{"num_hidden_layers": 15, "hidden_size": 128, "num_attention_heads": 4, "num_key_value_heads": 4, "head_dim": 64, "intermediate_size": 512, "vocab_size": 29520, "hidden_act": "tanh_gelu", "norm": "layernorm", "norm_place": "pre", "norm_eps": 1e-06, "positions": "learned", "qk_norm": false, "attn_scale": 0.125, "bias": "all", "tie_word_embeddings": true, "parallel_block": false, "init": "normal", "init_std_qkv": 0.0399, "init_std_o": 0.00515, "init_std_up": 0.0399, "init_std_down": 0.00364, "init_out_by_depth": true, "optimizer": "adamw", "learning_rate": 0.00218, "beta1": 0.9, "beta2": 0.98, "weight_decay": 0.031, "lr_head": 0.00792, "max_grad_norm": 2.0, "warmup_steps": 435, "schedule": "wsd", "decay_fraction": 0.597, "decay_shape": "linear", "final_lr_fraction": 0.0, "batch_tokens": 16384, "max_seq_len": 1024, "doc_mask": true, "train_tokens": 134600000, "max_steps": 8216, "dataset": "wikipedia_en"}
Each number is 200 + 40 x the weight over the matrix's rms, rounded and kept within 0 to 999. Layers, rows and columns count from 0.

# layer 5 MLP down (transposed), 512x128, rms 0.123, rows 99-109, columns 64-127
155,220,207,221,217,213,246,187,193,220,193,237,147,170,183,163,212,218,217,228,233,202,237,187,177,177,175,227,183,235,179,209,182,217,180,246,159,192,223,189,227,172,216,133,230,176,216,237,217,158,210,257,220,218,240,174,211,164,190,251,228,200,196,185
148,216,186,142,173,176,195,220,187,160,195,214,226,166,212,207,193,225,229,199,200,220,189,165,213,177,176,202,201,228,295,243,128,232,150,152,179,198,243,232,220,169,234,246,155,171,183,227,175,184,223,191,194,215,217,169,266,180,123,228,132,205,207,169
171,119,244,207,224,188,297,201,254,200,208,270,167,183,185,239,96,211,215,248,195,228,302,246,152,179,205,154,180,112,169,221,220,266,217,153,258,181,183,209,218,252,161,226,248,233,140,103,277,153,172,210,307,198,154,205,198,212,178,195,170,195,187,109
226,270,200,188,137,286,185,193,262,211,195,132,239,98,215,115,298,206,223,209,211,93,179,243,180,209,241,182,245,134,231,168,235,156,181,175,229,168,171,244,220,172,183,170,278,185,166,160,280,223,133,222,231,237,147,211,181,247,237,215,204,193,175,235
150,154,208,156,113,236,181,202,158,260,203,198,221,188,187,276,185,215,210,194,219,208,224,195,230,197,147,206,204,208,282,176,234,113,163,177,193,190,193,200,253,205,163,244,181,183,157,237,178,200,155,239,210,224,197,247,235,226,212,215,205,198,229,191
190,206,202,168,164,174,161,214,271,204,216,178,195,180,230,219,202,219,204,171,189,201,203,239,222,187,243,217,205,181,162,204,194,178,198,184,205,183,178,229,251,218,220,213,185,136,178,191,211,213,208,186,136,216,194,267,216,282,186,179,205,206,210,226
210,180,256,199,212,204,195,203,193,137,204,236,151,163,138,144,148,176,162,221,154,252,232,218,250,200,132,157,186,97,199,139,176,201,202,197,200,190,171,263,229,219,179,149,223,75,232,152,240,185,190,285,247,216,195,235,228,230,231,208,249,261,249,210
135,182,187,218,175,215,174,210,227,234,232,149,246,222,198,175,219,189,215,219,234,187,184,128,252,280,194,218,222,242,206,189,203,276,193,142,183,160,200,210,269,202,181,255,155,209,199,131,185,157,193,196,263,157,196,229,219,203,172,272,154,263,249,285
209,181,183,209,145,227,232,210,197,293,171,184,111,248,247,244,187,173,273,181,199,178,231,191,225,176,216,198,187,282,276,181,239,138,154,186,129,130,164,212,177,249,170,200,193,217,206,213,245,307,196,185,238,218,149,146,195,218,262,216,207,180,183,182
166,180,239,229,209,183,202,235,239,225,258,209,228,166,188,50,239,137,171,228,148,162,221,154,200,193,235,204,223,198,125,93,185,191,263,208,207,197,204,181,263,188,255,234,186,168,241,271,163,186,273,265,223,173,243,209,261,170,143,156,241,137,219,166
168,227,202,151,170,215,190,203,207,237,189,210,200,225,224,167,279,248,187,233,148,226,229,240,229,196,190,251,99,263,234,217,232,195,158,191,155,154,152,226,190,198,138,182,258,212,256,245,141,222,167,192,186,248,182,234,165,217,180,224,211,260,168,203
# layer 5 MLP up, 512x128, rms 0.149, rows 100-110, columns 64-127
165,247,201,158,226,224,194,175,201,201,163,181,138,142,199,201,185,248,270,187,146,195,225,225,136,177,165,143,182,251,262,209,179,128,266,196,210,175,265,196,221,266,189,243,191,184,137,281,203,173,279,260,251,121,247,209,196,200,175,209,148,244,206,214
173,167,171,236,232,189,264,217,267,178,160,119,228,222,201,221,206,213,177,182,193,267,133,196,173,227,206,137,189,174,113,250,110,153,234,284,238,242,252,178,249,205,239,285,197,188,258,176,241,171,216,174,221,190,159,223,215,176,253,189,218,160,255,167
198,245,165,244,231,205,180,192,221,240,189,198,158,233,200,260,159,172,283,186,158,200,198,224,200,242,226,186,161,187,153,255,179,229,174,231,169,233,224,231,189,266,252,204,135,228,180,208,182,155,213,161,113,178,154,185,278,216,206,224,203,158,224,196
177,193,167,200,213,237,192,209,272,213,201,150,228,214,240,214,210,207,211,185,230,180,149,197,215,189,205,193,142,180,215,178,205,162,198,224,181,216,164,192,266,258,266,214,145,202,221,162,168,207,220,217,202,210,222,239,193,199,253,151,209,229,171,207
261,161,206,257,170,199,225,202,256,258,191,130,207,192,169,224,143,185,198,191,172,161,196,225,141,180,231,154,150,171,190,213,137,282,238,213,220,274,214,167,241,263,229,265,145,212,250,196,191,190,195,183,190,113,139,189,216,221,218,175,243,163,256,179
237,223,156,180,179,172,225,279,206,159,159,237,181,93,164,199,172,291,197,254,268,130,213,219,141,182,281,178,232,261,245,278,290,207,195,204,184,242,310,173,245,263,208,231,245,194,220,268,205,175,216,158,185,203,183,142,164,229,144,126,257,298,248,241
161,127,158,192,163,217,183,297,233,234,163,157,200,209,209,202,243,170,142,188,190,215,210,282,198,224,138,216,176,154,278,189,206,216,206,267,212,306,219,216,301,215,266,253,204,203,136,222,192,208,168,259,166,159,220,213,292,202,269,164,127,224,213,160
262,187,197,248,200,236,275,251,240,257,165,167,168,308,194,253,135,206,284,219,151,186,123,170,239,152,222,208,113,263,234,209,211,183,180,226,225,220,239,153,200,282,202,175,174,270,201,152,191,182,197,129,221,162,156,186,228,167,231,183,202,163,244,236
218,172,185,168,137,266,197,252,253,223,152,203,105,162,226,220,87,228,205,236,275,257,225,170,179,207,233,212,149,245,207,214,174,239,180,126,253,201,211,228,213,166,238,154,153,236,244,163,254,229,236,222,111,207,208,179,198,257,190,230,131,167,234,216
231,216,164,276,222,200,284,220,236,236,209,151,157,215,255,259,132,223,221,250,174,204,147,120,174,208,210,145,199,245,149,198,159,209,191,217,208,175,266,152,180,228,220,238,188,201,236,157,227,144,196,211,242,204,172,209,230,157,182,215,220,216,211,210
213,188,202,296,218,187,276,205,257,286,190,166,209,195,192,209,195,204,228,210,245,179,206,185,173,189,194,212,118,169,167,248,173,209,189,214,242,250,278,227,282,296,164,229,162,212,197,180,249,147,177,166,234,157,126,192,253,194,209,229,240,132,226,220